python train.py --num_hidden_layers=14 --hidden_size=256 --num_attention_heads=6 --num_key_value_heads=3 --head_dim=64 --intermediate_size=704 --vocab_size=1024 --hidden_act="swiglu" --norm="rmsnorm" --norm_place="pre" --norm_eps=1e-05 --positions="rope" --rope_theta=43800.0 --rope_fraction=1.0 --qk_norm=true --attn_scale=0.125 --bias="none" --tie_word_embeddings=false --parallel_block=false --init="normal" --init_std_qkv=0.0451 --init_std_o=0.00695 --init_std_up=0.0451 --init_std_down=0.00513 --optimizer="adamw" --learning_rate=0.00285 --lr_mult_qkv=0.7 --beta1=0.9 --beta2=0.99 --lr_head=0.0128 --warmup_steps=436 --schedule="wsd" --decay_fraction=0.675 --decay_shape="linear" --final_lr_fraction=0.0 --batch_tokens=131072 --max_seq_len=512 --doc_mask=true --train_tokens=729700000 --max_steps=5568 --dataset="wikipedia_en"
Each number is 500 + 50 x the weight over the matrix's rms, rounded and kept within 0 to 999. Layers, rows and columns count from 0. Numbers have three digits each.

# layer 8 MLP gate, 704x256, rms 0.115, rows 633-658, columns 0-255
492463414452606508501564517529459561581510466466546481520651634529472502344488461477613539498511402509562507489410564498397448543542437403511492412513470483530525492514591510411473549498503437417500513456486449486462546518468531463516375505511470417494473441505490544417508526464426435429463502511540451455568390534514448575446483500469540518558514524614461541506562514546522514547528521501397459544424552472545533499486451356505508434375514449524444465503522417533505510508511532602493488536617468540511504419488497474439538525559592556474418516461460545393608515548490460452560571467538523574580433501569523518517589549534560408457519488476455621416538470461528532512629504406437457536410471455445589552508442452456502452423553551494393448578547501536481418444453473
462482493497603443510548573490354452473417534414482461431461450494494453427534507489527552534440466522536532465460493440494503457521515493461448504567392481533423562488515460417463519589451488432422460489485623568535460464392559477525497485472498492427441486504560464436564484525554485497508555471499457523508503408536503558521545499499533480496482533500508564451515473484493486494505539552541437466482468556462502463467541405497422483502564551529528472552487469501561480468522515498519474439613486506533492597535469498517538483501514454461512444511499486571522510491448558452412498504585469473527491511528506559596470491455529442523499490551525519472496547570484494382484474445484443504485469575462482467483469459543494503506578486538428464504491573465486415440536466
435469483580556507538574465523512529493515588441512471451454484475505477519450498491524462375493405524492544501529473427494508537461491410586409562555472487466512521601527538506495581506548524489494530494507538500458513548499444427585432544487530489479487519580590479544457492527586478530517515593567469422533527496585459458464575484487482440516587481455395494444618585478469482543427488532441525532560534515468556507497450487587431512469538566470508456428453466596540489561441472476408534498493520555549537522559508631449497441535490526474483487543419496568513474444428500446471441474503480540525426494482470483481571514491502431468486460484414499466452593516532557439511410471375542467583451489510429477475483509446498405506520515578460458554615471561446397527445514
488559487583422392560528452652472499488517602497565468531507550508527489481486445546501507425522537505461497533487558404591567540540571509535558482468470500596431461531502475552532395600444543508518500453510517550455456479481491480477608457409398531538501424531598462548452575598594534509511444406467538311533536536630403470476465471506509536515452450439494490412569444522528577588464567528485489493500518592431488431423629499465459546510588485560568470427518460431626594517524383588626564504452452458579399522437533562509600504461525439557457475435521566538500495476559403367550574533540483492593489451448486458521444655465445517436516508478465507537472522487407493569473562426448439504499455463561497473472563498557558507540455556538516509452544421482549500480421413
568492530496506470535546434448459493514468455485432423443491498516538487482464561608429474444563475392530501466503603525581505582583507548570497515484452493485459448524545627480525483580484503572495605537451468584461448496569495491506460510462554464412502391485514493466485516513531449412573424610580472448479552524561436494590426482406423608554465500433465514470448456472534431543546524559493488470449526494527503479472492461516501536556517529454434535486436374426572455536457488472529581516552464519511521518540520548490471469508541571517516475413502433462508510507532525406495532623465482437531432514509516466452518559494505463534548463409512480494462575562595590507469547493509560450618391511472570495411464495437497455556475479550457448564551470511574544485412528
441436426518492525598490469524443541526479474471587416488429581520509457476495395527459474494515428593484441534463568544524458377548571396584545598510451509522450497481525447600450434457481379523524545504493540491468476482421506549441519559428521481484527500499609428529512619578451502466469479524483492457521553545439411367504560495517457457565445482442453517430558484489517533575482546531501430482532479543517476431589494454490573452500561522507525510572570565501509453460516508602466505436426510485541358444399573476572537562517564487446479456466500430493462490461471493524485533446506496528506498483507477498538595564438429504536478430524389458433529567512493509488554503442542516514513490459422452386452603451469565533506524563511554512484591501438467496428410428
585489457527570495484516528496448509425450440446500525558499473485538529499547432438571625515542464559539553446425490393455539495509506555468540451511451543467506510499592467459558465515489444436523574522563497490459429566483498461605509535469442470632540467546575442493457403441509472462441387482553428572524480438474430517556515573453489556582670534585469445476432575555532525571515361416400470524494538508499479528488479523528449520545410498523578502459524519602594561502508505627505464517479534534531495509531474456551404519491512447439475523517535476452552557536346453439563542507559570471443483543475521482493535461432430488472433540523449469406376611509463478530512511520460479547494485603542504500428519565531518499496572368380598517540496478494436540442528537
481553438407546414590584494494430523504514545512500434503495557445449494509529526578532483562567501440459454517471595518513434543522456478439504503452503492634492446452548524562487559525490515525552494469467527446472489610517513460436460465445442402612503466483500491553516496546522420472517534489473532473506521527621552427488487520515434501512463493454422432418478610509527491498561472578646481439542508523533498514480430451560420510441573548539479533513504498447467575436511596484443527521483498377494490477581480437463522475489578451520396480521500532519462461574444483501542561473512464508488528594531580544514460492455465518471537437557499456523419526477568510557530527456426479557591495515417473484497455581546593461365614603539488481502430517492465549468456532
511408515510507450450517521446443481486573517475509590529477496498546528555490401547466485460514522594466500497513515466493429511478498443582500516374443608578430513490482464491502449480490437472422576548495592464503500624485554447542517502354526515509444632474625518511514580546453451536578523605481513422564501472565524466430455483453531416479532559512492491413543530505406581400481478475478555449526487462572412479570479462476526459449443511493496473509492474562429549497467467492410601523498426501505435497549513577538570541535623505471461568529554531509584465518486451504496489459521476454530417581414504571452566446442502513545458550498450496449434540470543486474501464558562491513451517493407535456564497539616392530489575594486499459532489504513530462496527474
423495531557465473550532502521487563495521578519487533448488564604424432496569457594563514514458470504463534341437407513456539433468484483583563509473458504474515433425519616549594502530429484477462473469419478445565387501466447544557533557527513423518578452552493553405591521518514419481439457521507475530527523515469475498511509530536500523433490498497414545447478479539486465537585549507518492515489501430552609592462505467456417465599580457475501515494556519444483622521530406471564564563569565547563478530488466497438550497438509472490484491427499506439431544526440480591475519464565492557569455504410543539583522490468543472448497462549420505417538475545520561451555388498553520539466519506541479503547494528582533526425545547498582562455502448487432504470479549
494568519581491512506454492492471566525529520452493429519563483518526485538450547528407535445503564560509493437483449443501564539515412539517417519500479590499470497478534500478527447523495525568436424509505539436534542447513549581541604496467444561464462559414463520515409505534480382489501391536444513551472543503545429523480528523504446526483512540469569530526535442573435546569476460447508479504454554435491473418500515472483446535460479573489452548386562503569483454518490424500453488479512567530553421567343535408582564594492573521418394417511449528509536465438442478512501578492431504476514501517583471379497502565356467544487553437508467468494522561508491549478562591461521567516438538534471457519503642485540444552483487504443573521474490397488529490422500488
414533519458486570492474394468516461511492468498402499457533493487479556478524494493645467467600508462461515525508516589587543605590463461529501440406472437589531537585601498509498541541478544515522401518463468483601442548577608526548483489497545522435488488528477504506419440472517519463486469564603488529499570436466504453537538478517461532485493553531429532453524479573460464504459541584510461442489494485468456521561515564546608457612478453524606537512485505456511571453501470582551500403478529465528557501493439566514499603462502508452445445503504462420459488474421487535449630502530494520489434435524402441449587456529508459481597525475542532548415494535640533473557389449508503476485370558475472526558546462475543469516474564533431595546536450495429481532595502
524568462507551533531504416479430529512466432486482504506542467528425488483496556453547523470521508503420563512512421510534589530523494462553583528488518545520604404502556495417437468464519480557531560444590513464535571554478447480339497562443453451488494470478534534432457562450494422544507472544489572444485478449541542546552491509497492464526465521582471463439490513505451513572526411562480544497534491516463467497460519491531500478509464598518481531495444532535553461502550527517460532508550487543535443492492513525481559464412525491414522525459509579502521410540553537532589471481580485567626606485517476457575468602415543511590520517569472406425493519513516415557588543508469497474475408529508396468490509459500556455458457541441495497513578443569518464475404453
423528478460500496583511417496358521474533482460448556472550508468489525503540560509430543482510474536486662515457440582478528458556487477585529422531362443501414497513485427439538498383411510457506477497482582598394511529554481478544580445467504413557457504529484492462463500511539442469470477452455498459457506434494481506544486416506545525517552566501440451491466555522458449527537512610477428493475521569509406523413471521439511518470475460434659498482570479509572615433496537491637436414541491424598418648565457570470530514513573481464545422535502449469483421457503473473464518497526431551497509463456615487596541474469456461523491572452468406378537456577535398496528456501564539502459469578402418480489456419435465546467603543522553534544413580489528404516479537
484544492494469429485624473421515508495364446462459593515506566491602492493543481580571497476591500452592542482474508564482480522522504471515450476425481542433591609439512498529505470561501440510522391473468549479436561600432613528467476509457414461472554402500493476538457518454447584512550487501449411477488464510439560496462499572561494485531497577564475562530548538399501499532520369477416535487445465509491463465544536447658565448517580529556410537438497517516525354504453488563497466464487527489547503548423541612544474499504558550512483477527437549478465559580495495501537436467555507495563450527519497527478522508460443578543505469475532510444516612474477477577523524474563504531422519401582538450481525469578491408526549538452508528434522469555461545447480515
555423595418503494537543519463501537441566549415418508532495516430600395493453369519508650535566385460603587509559543492498553496546476494483473406455438528547573465463591445504520427488429422386460511493541617508403496497566393490408469490400489541549563586505555452429421564536494584530566432539513576522477461474443469522483509542484516513552506505541536447437480475440465522488462451488539586459480492533564459403457402342452421381456519474463455457446495492558507513626405524424596539561554490482544515539518551463432527522381498498492544457451460435544540437478449414450444486474429459481515497497467465579498583484461527644593518445476421490439505549501473531507467491440482498552586487453514562415400539424478427508507510544579514554507588421593536384458529453
507411482478535523512509530558408509501484512462537444507653463457517479460539415492530534483605450558494540490426496521426549488399436483531475507505387503498488402464563491489516454541590520512502587565462616540482298551460486587489457485504607459469496486567593564409518470497538513519525495524456393415603406463535488526401505507496431465482517483547465597468427588447548553529519473630395365405575530475544545500537567540548384438463474476553571483565502488477577540435586595433518478543517357454605440517476380475443441613487552566448398539497422567483516567512460518450457470511449500518515592464545548470545569454472475494499479497485468459397523553564562554562522489494500473636488469553548508549445517503448471598508463424574448528529472558537446426511459501
461466474495555470567487435460460526596462517478465481516493504513505488447518536463479470508539479494508579431434503468550529421529528459522443507449550505512542427574532525492503446461416538496507505467511541578507420492472499442468553471494496497479477459550564471463492546513473509501497516541547502527444511494561458465519499519482360517556507495469491549500476487554495558572516406520492508462435533503474467509481474481547492493497467568553460548430508541439499524452426561526487484497483504548525497511510468510441496594517567508531512496423519467455519543586446530471504519573456487529484478514464496484509501517500496567458428582512484440543476503522524485515587500494448480537503490512528521472479494526457524581497526466492447496483541490542499537503541474
500454533454481478448490457479445510544501493490482542462502466443489455421606484414445590430490470545484447542470514514530558528553476461514511496537487475643448531440617459425459471601532507540526504564435608449447520491482459525487450522497657446493482480501472565507453574593520424489610533441496449545507402421529455434449512487524508469506515598341492539563531478473405466480458473584501541505542479436503419549501457556495552501483521513519455550540478493464527562536326424493485363455519500387567516489417463478400493556536480514495512454571486519511438517496509471541515554431538456437442426474552460550529554534443453544525537411456482528512486438571570426490576472504496461507409524506476528468444473438462399457535484566453440491547472504511504422581484383
455465544526417484596446459506466528542527554572561386502472569496582549456521486517492539445580530446470480410451522567402547450561586479538452438472522573474581530530581471482493534486512522588489441542454566565530478507469472476558552603432541429472525527518468519582517456531507425498468469539530573449468585506488498479461410574487482412567449461473462453483498505482554503551570410518486437449539547529514527445614420479526459503487550487483499546539464549600414537507499469483511445482510491455592493371504508560512523483552522662523496397547498397488517504506542568487507500452422531452544459458485463450528466505476522552439441573514567514488542596444624481564561492490514499552442396481467368405519503504570493444504615468528444564476588522487504494519526492
475566422514509474496474507442608520475502464453524486467442476422458388433510446467492481455549440485496487476459483434533471549488525556546547475525548442438543482407526592474442532587517595538566524527533443512463517456526558348531501536498499469519439516480466563507569507450448526568471524492542467501482549592500573370529525474584555569486474553532538492510546459492523512500471511506483523455513495471515505513493431448486531509508463515453558533520479443486560538499480504551492498507510481450474501461518493530483495599482618509442486457474552503469534501506530556561473511547550448531561552551465516491586452549493538486513554512472514492482449494530498501540583523586494502520511554418472459470468492379537530494510450599426416472483478611489556490472426447
405469385517533440527407490458548457460451516496508495554424544568578406523533418454480513492499478438477507469539471468491470505530417430524465614523440522502498453448535552509429513582463506395490450467499518485511497454347513487465527482477511472487382587527607407372462463539468541609451544519474473526487479428634522537568517447529464536372453536551542503473471535560566448501520554563495470432514405445460627448546492445421495510511491502521602480527461504532576447461462548518506589476439387357593518501502536450421542511459488557469483411514399519481386461489400506620405470491471476557495465496470470512591544527491499562396493522486506475407452499539536512449590495555466375507413473475475494474502517525541466561527572498527503476519516456581544480423435546
394500555496565487523532459527530501457443420413498451649534502475502460574449516521597575487466520499569463495526531486410530504409436446544489605493409524536451504497524517459567493479458471469564451539479512523551556508457510530495473469487379530519486451462479465497482442438512500487460432403546468511429485597508441489408566414495499527525548619466589561504522540452554508423551530487529509522559525488538485488478454461495564568470507531518569468580448567469499498397567553390468547522553463441478583511443517468456517509505523498500562464462487460517496522508508470464571530568499519516437527538511604480492561526476573512462527457521574446534552502568468412530522419511517525447471557494463527513524604498514496472486485519379471450491468512536465445582473552
545456516506539599568545480438463475425412454498476441544548503543528512595408502543459557521534493577557481509564425532539483496570465472510495497455421585489527543482634464483546453519543436551566490483470571490521574512524563531499508524384500483559535466455487532456530530585566418520503488462467602474498482473462522556519413461547503539545506604483515474483443491443480565517550487570445499460546438440410495460483454476492577518475373495579388539431428433535543490505471494499494531520512559533567558559372477456562522494503533468460562509575528466459563492573523506528513511553556481412515555509500493497526578493497579492601499609621495452492512473456579498493571526463530503449490398464431503511558525543517521467488522463421439460466464559539488447523475489
435492497541542555462511504453483563477470388470547396481524515367490427563427541453448513440560481439514662492569586499538526561574505423488470462417496489494530497506532502515535507479501471532468465416432512606528447482501522487533552533455599418553458429543463487468420471550486474611514438494506538519462493461595569496487505521507405507430413590503497522533509506532411426554449495440463504472434394481487476457579491460375570467507487519564515537463534587589545501523586486434484477540507519562477477427537414577416476537561555626444509409513584425570510390495553462567499587472555510575487446525533502521524633449397480538494470599472525515435398476526554474519502469497471524462548444474539552579444490505427428496497413499453486519504508519531529485435566494
467516499530544538546490501509510559498499512511477503509542533536469565555411465458554470427470554415494523512479448492509442550473495443470469507499468553457548476472501523672449586418504448466560443524487528477492440556529586534489396571533412629420507498524546484551479515491565513477467478467601461513419547486495531495492504398532598545606395527504530452476514548411524456496406530522466573472507469521502502435482545467577588534486570483527513451477525479481530502493540551524483484429521423564500497446490445454444523493416553508471435566473443514505474521658451484497513486499603454515435551520424514537464517502518551422495406494445527446516597447580437570563494483500539469511474538492498454495506524531417554569466528569499484548540536483560560601514520464